python train.py --norm="rmsnorm" --norm_eps=1e-05 --positions="rope" --rope_base=13700.0 --qk_norm=false --parallel_block=false --init="uniform" --lr_head=0.0219 --warmup_steps=200 --schedule="wsd" --train_tokens=109700000
Each number is 50 + 15 x the weight over its row's rms, rounded and kept within 0 to 99. Layers, rows and columns count from 0. The size before them is the row's rms in percent of the matrix's.

# layer 5 MLP down, 128x320, rms 0.0717, rows 0-127, columns 256-287
100:45 56 53 66 37 51 44 54 68 29 50 41 36 64 44 38 55 60 64 66 70 29 34 42 61 53 38 55 42 42 22 27
101:67 35 66 69 41 34 28 42 85 47 52 28 39 70 46 51 58 58 13 42 39 35 34 22 80 41 42 72 65 35 31 44
098:31 57 62 73 45 53 36 67 33 86 52 63 80 81 21 70 48 51 50 34 51 53 74 44 78 60 56 37 60 72 55 67
139:49 59 48 65 72 48 53 73 78 92 38 60 44 62 47 45 19 50 43 43 49 63 33 61 54 56 52 63 71 35 40 45
102:39 61 54 57 41 26 46 60 43 32 38 28 39 61 42 49 43 48 70 47 41 40 61 50 61 54 79 44 41 41 52 58
099:39 55 38 52 70 32 42 41 67 60 69 60 56 49 42 33 56 51 66 52 70 21 69 36 42 72 57 77 50 36 27 35
099:38 33 53 60 60 25 64 44 60 36 70 48 54 40 47 52 43 58 49 50 39 62 49 57 31 65 64 55 34 30 61 45
099:40 84 59 50 36 46 50 45 42 20 10 55 44 44 38 31 54 46 74 35 62 41 19 45 43 72 56 39 24 66 52 37
098:31 50 43 41 52 66 79 55 48 44 49 47 48 76 60 28 44 21 76 28 48 25 45 48 74 56 55 70 49 30 47 37
099:46 75 53 48 60 54 77 64 48 74 43 34 53 62 44 30 40 56 69 38 38 38 51 62 55 20 47 55 53 42 54 54
101:53 54 73 41 23 27 46 67 63 53 40 27 50 60 39 32 47 53 40 51 38 59 24 49 50 58 43 33 48 75 84 45
103:48 30 56 61 47 39 75 67 48 64 47 59 44 19 16 54 50 69 50 49 24 56 41 71 40 62 48 62 36 43 81 37
102:50 41 26 61 54 47 28 54 55 66 44 50 62 13 56 48 45 38 68 40 62 84 55 54 40 57 59 63 40 31 41 54
101:35 55 43 64 71 23 45 56 37 42 23 45 58 59 34 45 56 51 62 49 61 37 64 62 35 50 53 57 73 43 42 67
098:69 32 66 30 38 50 28 59 37 38 44 16 56 58 40 55 38 43 70 49 53 50 56 32 54 46 65 79 28 29 51 39
098:47 27 53 58 64 54 41 57 43 54 67 70 78 40 44 38 74 39 48 50 48 42 70 37 58 59 58 37 25 57 97 58
099:23 56 48 69 51 26 78 55 52 55 79 41 32 30 61 64 55 43 68 43 56 54 50 72 26 79 43 66 54 27 52 58
102:59 47 30 76 54 71 75 34 48 60 40 63 54 53 33 31 67 46 62 32 66 41 53 60 66 60 50 64 56 60 68 44
096:64 56 41 56 69 32 66 33 28 53 62 70 42 77 49 27 27 32 55 29 47 42 47 45 81 44 48 38 59 55 40 64
098:44 35 56 31 38 63 94 48 30 50 40 57 44 18 50 49 33 45 43 50 39 69 36 61 28 70 78 46 73 15 75 85
102:76 64 46 43 54 39 37 63 59 24 36 33 52 43 38 47 19 40 45 36 39 51 59 50 71 40 58 18 36 39 53 62
103:47 29 91 46 34 52 43 52 38 17 47 37 49 42 50 44 64 43 69 42 50 38 53 37 79 55 73 51 26 55 62 42
099:52 14 40 62 49 36 50 36 33 66 57 32 60 33 56 42 32 54 71 51 75 33 45 31 35 50 47 49 26 38 69 52
102:37 51 53 46 75 58 48 38 39 32 45 53 69 51 57 64 61 11 62 21 48 50 55 48 68 52 47 48 36 32 46 68
104:42 39 50 43 51 32 47 50 30 43 57 43 54 51 70 58 63 41 56 48 60 59 39 59 65 43 39 53 59 80 65 36
098:78 59 27 39 41 32 42 62 49 30 70 48 54 44 48 35 53 55 50 44 57 53 55 82 18 54 33 32 44 55 29 73
100:61 36 46 69 43 46 36 58 42 23 69 17 59 38 57 74 43 63 43 50 56 61 36 47 61 41 80 70 61 47 62 23
100:72 63 42 58 51 62 57 31 47 55 49 58 42 64 58 59 42 56 69 48 46 08 50 34 28 63 35 49 53 36 68 41
097:76 55 70 40 57 49 51 62 59 42 39 44 52 31 26 59 56 59 50 40 60 25 20 40 25 61 71 48 49 56 58 43
103:56 50 62 48 72 53 53 61 16 86 54 43 40 49 42 85 37 46 45 46 45 63 59 64 33 45 48 24 49 38 67 70
093:52 35 50 41 42 37 06 64 52 64 47 34 27 49 47 53 24 58 52 90 70 32 63 55 33 85 53 66 54 38 56 52
096:32 48 33 43 49 39 62 57 73 54 58 52 30 74 46 41 61 38 60 51 87 47 41 47 43 64 48 62 62 38 59 28
096:58 41 48 33 33 46 53 38 75 55 29 34 48 33 49 33 51 56 36 57 36 49 63 29 15 53 66 53 57 45 46 64
103:73 55 40 63 39 64 58 35 34 43 56 66 47 14 65 35 59 76 49 31 37 79 53 50 42 42 50 41 37 59 48 66
105:66 34 49 61 50 37 41 54 10 41 58 41 45 58 46 52 74 53 48 72 58 38 60 73 54 66 54 60 70 75 57 49
099:36 39 42 44 40 59 63 59 58 19 64 41 57 64 61 21 75 45 70 51 36 38 70 16 42 50 58 51 88 43 76 23
093:59 93 49 61 54 43 52 53 48 36 47 40 30 37 49 43 99 70 68 34 74 41 58 55 64 48 51 58 45 65 59 57
098:35 66 35 45 55 50 49 48 30 44 40 46 45 26 41 53 41 54 65 56 48 37 20 65 36 45 52 15 35 59 38 45
097:66 57 63 54 61 43 53 40 59 52 29 26 31 45 53 45 34 71 49 72 63 26 49 68 50 45 42 46 78 52 54 34
100:50 61 53 23 25 65 48 39 41 64 68 57 51 72 24 10 60 34 54 38 62 56 50 59 66 40 43 36 33 73 68 44
100:73 64 51 45 41 59 78 42 43 59 63 26 17 55 67 49 49 55 39 46 70 52 50 48 39 11 31 56 42 62 56 46
095:48 42 58 53 43 39 42 48 61 26 56 32 52 44 43 46 58 66 51 57 46 42 69 79 49 05 42 53 67 44 56 56
111:72 42 68 44 58 33 57 74 11 42 56 44 63 88 48 38 39 77 63 49 58 57 54 57 31 49 42 40 64 75 34 51
097:43 46 02 39 29 56 57 51 08 61 39 54 61 60 33 66 61 55 44 67 37 49 46 52 51 52 63 31 62 62 52 80
101:25 21 55 18 74 33 46 50 91 81 69 41 31 62 47 47 51 38 63 47 68 49 80 58 50 78 66 60 47 71 40 24
104:38 54 57 34 33 27 48 37 38 70 68 55 46 47 46 48 53 59 55 47 21 61 55 31 42 33 42 39 35 69 70 48
095:46 72 66 62 46 66 66 60 46 66 32 45 41 47 55 59 12 52 39 63 59 86 75 74 30 61 85 73 59 34 50 69
097:48 57 55 53 83 53 33 64 59 59 70 64 55 75 99 55 47 63 57 45 62 24 70 94 52 80 38 27 57 59 54 15
099:62 43 50 28 68 42 55 35 27 51 30 36 69 42 35 45 66 59 51 21 54 52 58 64 42 44 45 67 43 58 43 61
100:69 73 71 52 45 79 54 76 56 74 64 50 36 65 68 56 73 40 56 40 33 73 39 63 60 44 47 91 32 55 52 44
098:76 63 41 47 62 36 32 31 42 55 27 61 61 41 67 41 50 76 31 54 65 62 70 51 60 37 40 25 56 36 40 45
103:51 34 72 61 30 46 56 56 65 34 45 50 68 42 47 73 47 61 69 48 44 51 87 42 60 27 32 55 36 60 32 28
098:54 69 38 75 27 39 46 42 46 38 54 56 61 39 43 71 48 54 55 22 47 61 47 41 65 66 73 55 41 59 36 57
102:75 43 50 56 48 58 33 57 56 71 76 38 19 53 34 42 56 38 48 42 49 63 23 55 55 56 24 56 49 48 75 59
107:51 55 47 29 40 44 55 47 51 35 43 56 66 36 52 46 23 70 64 44 37 73 62 42 42 37 56 53 47 37 10 50
099:59 66 77 73 51 37 46 55 60 72 34 47 44 33 55 23 65 52 41 25 81 61 49 47 46 30 33 52 43 69 63 32
098:62 74 44 60 51 67 57 66 50 42 25 26 64 44 50 36 46 44 33 18 59 23 53 67 72 32 57 51 55 57 41 60
097:45 33 42 33 44 61 57 55 63 25 32 48 31 43 57 80 44 48 54 61 27 53 32 59 66 16 54 77 35 60 24 60
098:52 44 40 48 46 46 52 68 43 32 68 63 52 57 27 33 54 51 51 41 48 50 56 44 75 69 64 61 61 58 72 56
094:44 57 62 60 76 57 61 49 39 52 39 53 40 37 49 60 21 29 50 57 11 49 49 48 30 49 79 42 39 69 50 32
105:42 34 55 50 55 37 40 64 32 65 54 50 62 47 87 58 22 60 58 44 50 45 70 63 69 47 37 18 58 67 51 49
100:63 32 47 45 48 72 65 41 34 67 68 28 49 36 77 55 64 33 48 48 75 08 55 49 50 57 41 29 48 17 32 42
100:42 23 46 43 45 34 44 50 53 48 68 51 71 88 91 29 78 43 40 41 39 28 49 25 58 48 64 56 44 37 51 47
096:45 61 58 49 54 61 15 53 77 23 51 46 49 24 54 40 10 99 35 37 60 79 61 62 53 28 69 46 75 54 42 57
099:26 62 39 71 72 35 69 83 23 35 44 35 53 46 64 35 65 26 39 46 78 39 68 72 43 50 54 45 40 36 61 31
096:34 47 56 66 58 34 33 46 64 76 37 56 36 63 23 41 58 37 26 14 52 30 34 56 59 54 35 29 62 52 42 64
098:46 43 47 42 52 37 64 41 53 50 43 49 44 59 26 36 43 09 19 22 49 68 35 08 54 58 24 62 43 56 39 34
097:61 65 37 61 56 49 57 39 65 49 43 61 65 06 67 43 55 51 51 44 45 41 58 19 50 68 50 38 36 62 40 42
093:46 66 63 29 60 44 39 71 46 22 47 75 49 99 70 63 44 20 56 42 50 37 85 67 62 15 36 23 74 57 45 48
098:75 50 34 62 58 66 47 18 50 51 58 58 59 55 67 39 39 62 65 48 49 52 45 68 54 66 50 55 53 48 62 40
095:50 30 59 16 28 59 31 31 40 32 64 28 76 65 32 54 55 54 13 41 64 65 28 38 62 35 63 48 28 53 63 65
103:36 43 30 75 48 39 30 57 30 65 54 50 63 73 39 58 60 66 65 81 25 42 50 38 44 53 60 32 25 71 67 69
098:51 69 42 34 47 35 42 27 64 45 72 42 46 85 68 36 47 35 54 48 51 79 45 67 56 68 60 31 46 50 44 26
098:34 48 53 51 49 55 64 59 68 54 60 64 35 58 43 51 31 30 57 16 28 50 53 60 60 50 47 68 58 71 57 66
094:54 67 20 42 74 33 53 51 56 62 47 78 41 44 56 30 41 39 29 39 18 55 39 56 76 56 35 48 53 42 49 17
098:61 57 36 27 38 64 51 59 71 35 57 42 87 64 48 33 66 53 82 37 56 41 46 59 49 61 22 55 64 63 52 37
102:32 58 52 60 53 61 31 53 74 42 69 79 52 35 35 54 54 57 28 45 53 69 61 31 29 50 74 27 48 69 47 51
097:73 51 50 55 28 50 50 75 56 59 79 60 34 56 63 67 69 34 70 75 58 54 60 53 54 47 41 46 57 38 51 64
096:35 33 20 58 37 57 38 65 62 33 26 40 53 39 52 28 49 42 52 57 51 61 45 69 50 45 19 58 55 25 32 23
094:65 77 32 21 67 51 53 74 55 57 28 74 63 52 64 63 65 72 72 39 62 43 24 55 41 89 40 49 39 50 29 45
100:42 64 68 35 38 43 72 48 46 39 38 52 37 56 20 28 38 29 36 39 47 48 34 19 35 27 45 58 55 64 68 51
102:84 59 45 40 44 85 48 54 54 56 43 67 37 44 75 38 48 57 25 34 38 50 46 38 27 62 51 19 59 35 41 52
101:42 53 15 54 54 38 54 72 68 60 31 52 49 49 54 64 68 38 33 28 60 46 44 02 62 46 63 43 74 69 78 54
102:58 36 34 46 53 50 47 55 35 60 43 63 46 55 67 37 62 52 50 61 75 38 78 20 27 54 67 73 52 54 73 49
097:74 23 42 43 54 47 33 67 47 64 43 36 54 57 47 51 40 35 61 52 73 43 56 62 61 48 57 53 74 51 50 58
098:46 52 28 35 51 36 18 64 49 97 49 55 59 54 66 62 55 59 86 75 41 15 81 41 66 56 22 24 55 48 44 38
096:39 64 79 41 51 49 55 34 49 00 49 44 50 60 67 43 57 41 45 61 65 52 37 58 57 11 40 60 72 48 54 59
103:51 24 52 40 45 43 67 69 65 41 81 80 26 42 62 27 80 47 52 28 51 31 56 48 22 38 44 54 43 53 38 60
104:69 76 34 62 64 59 38 55 21 65 29 36 59 44 64 58 65 47 69 43 51 43 52 58 39 60 55 19 62 28 65 59
093:73 49 41 49 45 58 59 33 26 48 62 63 13 45 65 69 30 60 35 23 57 44 62 72 38 19 53 38 40 78 58 68
105:57 27 48 53 53 42 55 52 70 40 60 73 28 33 51 26 38 48 36 56 40 65 53 83 73 47 35 51 87 57 57 39
095:59 29 51 20 35 44 38 57 40 72 46 33 33 61 53 58 51 52 51 45 66 77 34 54 55 93 65 63 49 33 19 55
100:46 54 58 50 53 43 39 67 80 37 46 66 59 42 78 50 27 64 40 56 64 61 47 61 55 40 69 38 63 41 31 45
101:56 49 42 56 33 54 51 65 56 62 25 61 23 48 66 53 37 66 45 53 62 53 57 44 17 58 47 58 27 32 50 29
100:47 60 55 38 59 58 62 60 29 20 42 87 35 85 57 60 40 42 42 60 37 45 36 43 62 48 29 42 75 46 73 40
105:56 57 33 33 31 46 45 50 54 31 36 64 46 73 61 62 43 63 60 27 23 23 61 73 68 31 49 50 43 54 51 40
103:26 45 48 57 49 58 66 59 28 67 63 37 43 61 57 32 52 17 27 49 60 44 41 60 54 64 49 59 63 61 35 58
099:65 57 81 64 48 33 52 53 34 46 56 78 41 63 56 55 56 37 63 46 48 33 42 37 45 50 70 40 53 69 45 57
099:37 15 61 55 71 48 52 40 58 54 44 44 33 38 33 53 56 59 62 50 53 44 86 68 51 29 50 56 37 33 71 63
100:50 46 54 38 31 50 60 28 67 43 73 46 58 45 76 46 74 65 51 34 53 33 28 58 66 70 52 78 37 56 55 33
098:54 72 41 65 82 32 70 55 54 34 31 29 56 40 60 30 49 52 35 46 53 61 33 46 44 44 28 64 44 27 37 46
106:39 38 60 50 53 49 40 58 62 01 37 55 64 48 47 41 38 53 37 70 35 69 76 51 51 51 33 37 30 20 69 21
098:21 40 64 57 49 27 38 43 46 50 32 45 80 48 65 44 58 52 28 26 55 28 64 44 36 29 68 59 64 57 49 51
104:37 52 38 54 65 32 49 29 29 68 60 32 52 58 79 65 32 73 29 40 58 60 54 66 48 18 41 53 39 34 42 44
098:55 54 47 64 54 48 27 48 64 33 34 57 63 35 34 45 48 21 56 59 63 53 26 53 42 56 50 52 38 45 68 57
102:38 39 37 48 33 54 27 55 63 69 50 57 45 23 52 49 46 58 64 57 50 72 69 50 47 63 38 48 48 49 72 47
102:43 47 67 47 49 55 46 64 47 41 45 56 47 38 41 84 77 35 43 46 61 42 40 29 31 62 33 56 48 62 44 66
100:53 53 72 43 56 62 33 68 49 67 55 46 53 44 32 63 78 61 49 33 76 54 58 16 38 30 69 49 42 58 52 47
098:57 53 18 54 43 51 60 24 61 81 45 26 59 54 60 51 60 53 59 83 99 50 63 34 54 42 43 53 69 37 36 69
100:54 21 59 82 62 78 39 77 57 54 42 54 53 48 40 59 45 65 35 87 38 68 43 72 35 64 77 78 38 28 46 83
097:69 30 36 62 29 38 38 62 65 40 55 34 38 75 36 60 69 40 41 53 48 53 49 37 64 58 47 45 61 69 14 51
095:74 47 66 69 84 60 59 69 80 47 76 37 40 66 44 23 44 58 70 70 15 72 42 38 76 49 73 51 40 44 28 67
110:63 53 50 46 41 41 32 44 50 61 57 55 30 41 56 32 43 55 46 49 44 62 50 37 33 68 45 58 51 59 36 62
099:34 28 47 44 12 81 77 28 35 31 56 51 41 57 52 41 59 41 30 64 36 40 42 46 59 39 51 46 69 58 40 38
096:47 43 49 36 62 73 60 63 50 20 64 52 30 61 29 54 62 71 53 59 57 41 39 45 57 38 36 92 36 56 57 34
095:64 60 54 45 25 32 54 41 45 48 85 13 64 43 55 34 26 69 60 54 65 47 82 40 28 41 47 53 39 49 61 42
105:27 43 66 63 33 54 49 28 46 45 58 54 47 57 56 77 48 69 54 66 59 63 55 56 60 53 66 28 35 45 53 31
105:52 58 28 67 44 38 57 24 44 64 77 97 71 39 67 45 42 45 44 45 33 48 59 43 37 64 47 75 55 42 57 41
100:69 18 47 34 71 61 47 47 52 52 57 40 42 56 44 49 46 63 57 67 42 38 65 49 49 24 35 46 27 47 65 44
100:41 51 55 53 45 28 36 49 70 51 35 64 55 51 46 53 61 48 58 57 38 44 60 24 24 38 34 57 23 40 62 45
106:63 47 73 63 50 80 63 74 45 43 53 52 41 55 32 50 74 53 14 41 42 57 47 52 47 63 57 55 41 62 40 37
097:69 72 58 46 54 93 80 69 43 74 27 49 38 38 57 44 40 32 61 61 52 30 37 49 58 69 55 60 58 21 30 46
098:94 67 65 44 41 75 80 38 39 22 52 62 67 73 41 36 56 39 71 47 62 46 17 38 92 60 61 45 43 68 53 48
097:42 75 52 54 31 40 43 53 67 42 51 47 46 52 55 47 33 33 34 18 35 53 42 41 53 70 61 35 30 49 37 70
099:42 52 73 59 66 65 57 51 45 47 24 57 49 58 74 50 62 48 65 65 38 72 56 43 36 28 70 54 53 49 48 57
096:52 48 46 44 41 73 34 38 54 55 77 61 82 29 64 47 59 40 51 77 40 34 28 56 68 59 32 67 54 54 58 67
101:38 36 49 57 65 52 18 58 50 36 58 46 21 23 64 54 37 41 31 45 41 38 60 48 55 52 76 57 52 35 44 35
110:53 56 55 42 41 32 37 32 59 52 45 42 48 43 65 34 40 42 32 50 27 47 72 53 30 48 33 34 52 59 59 63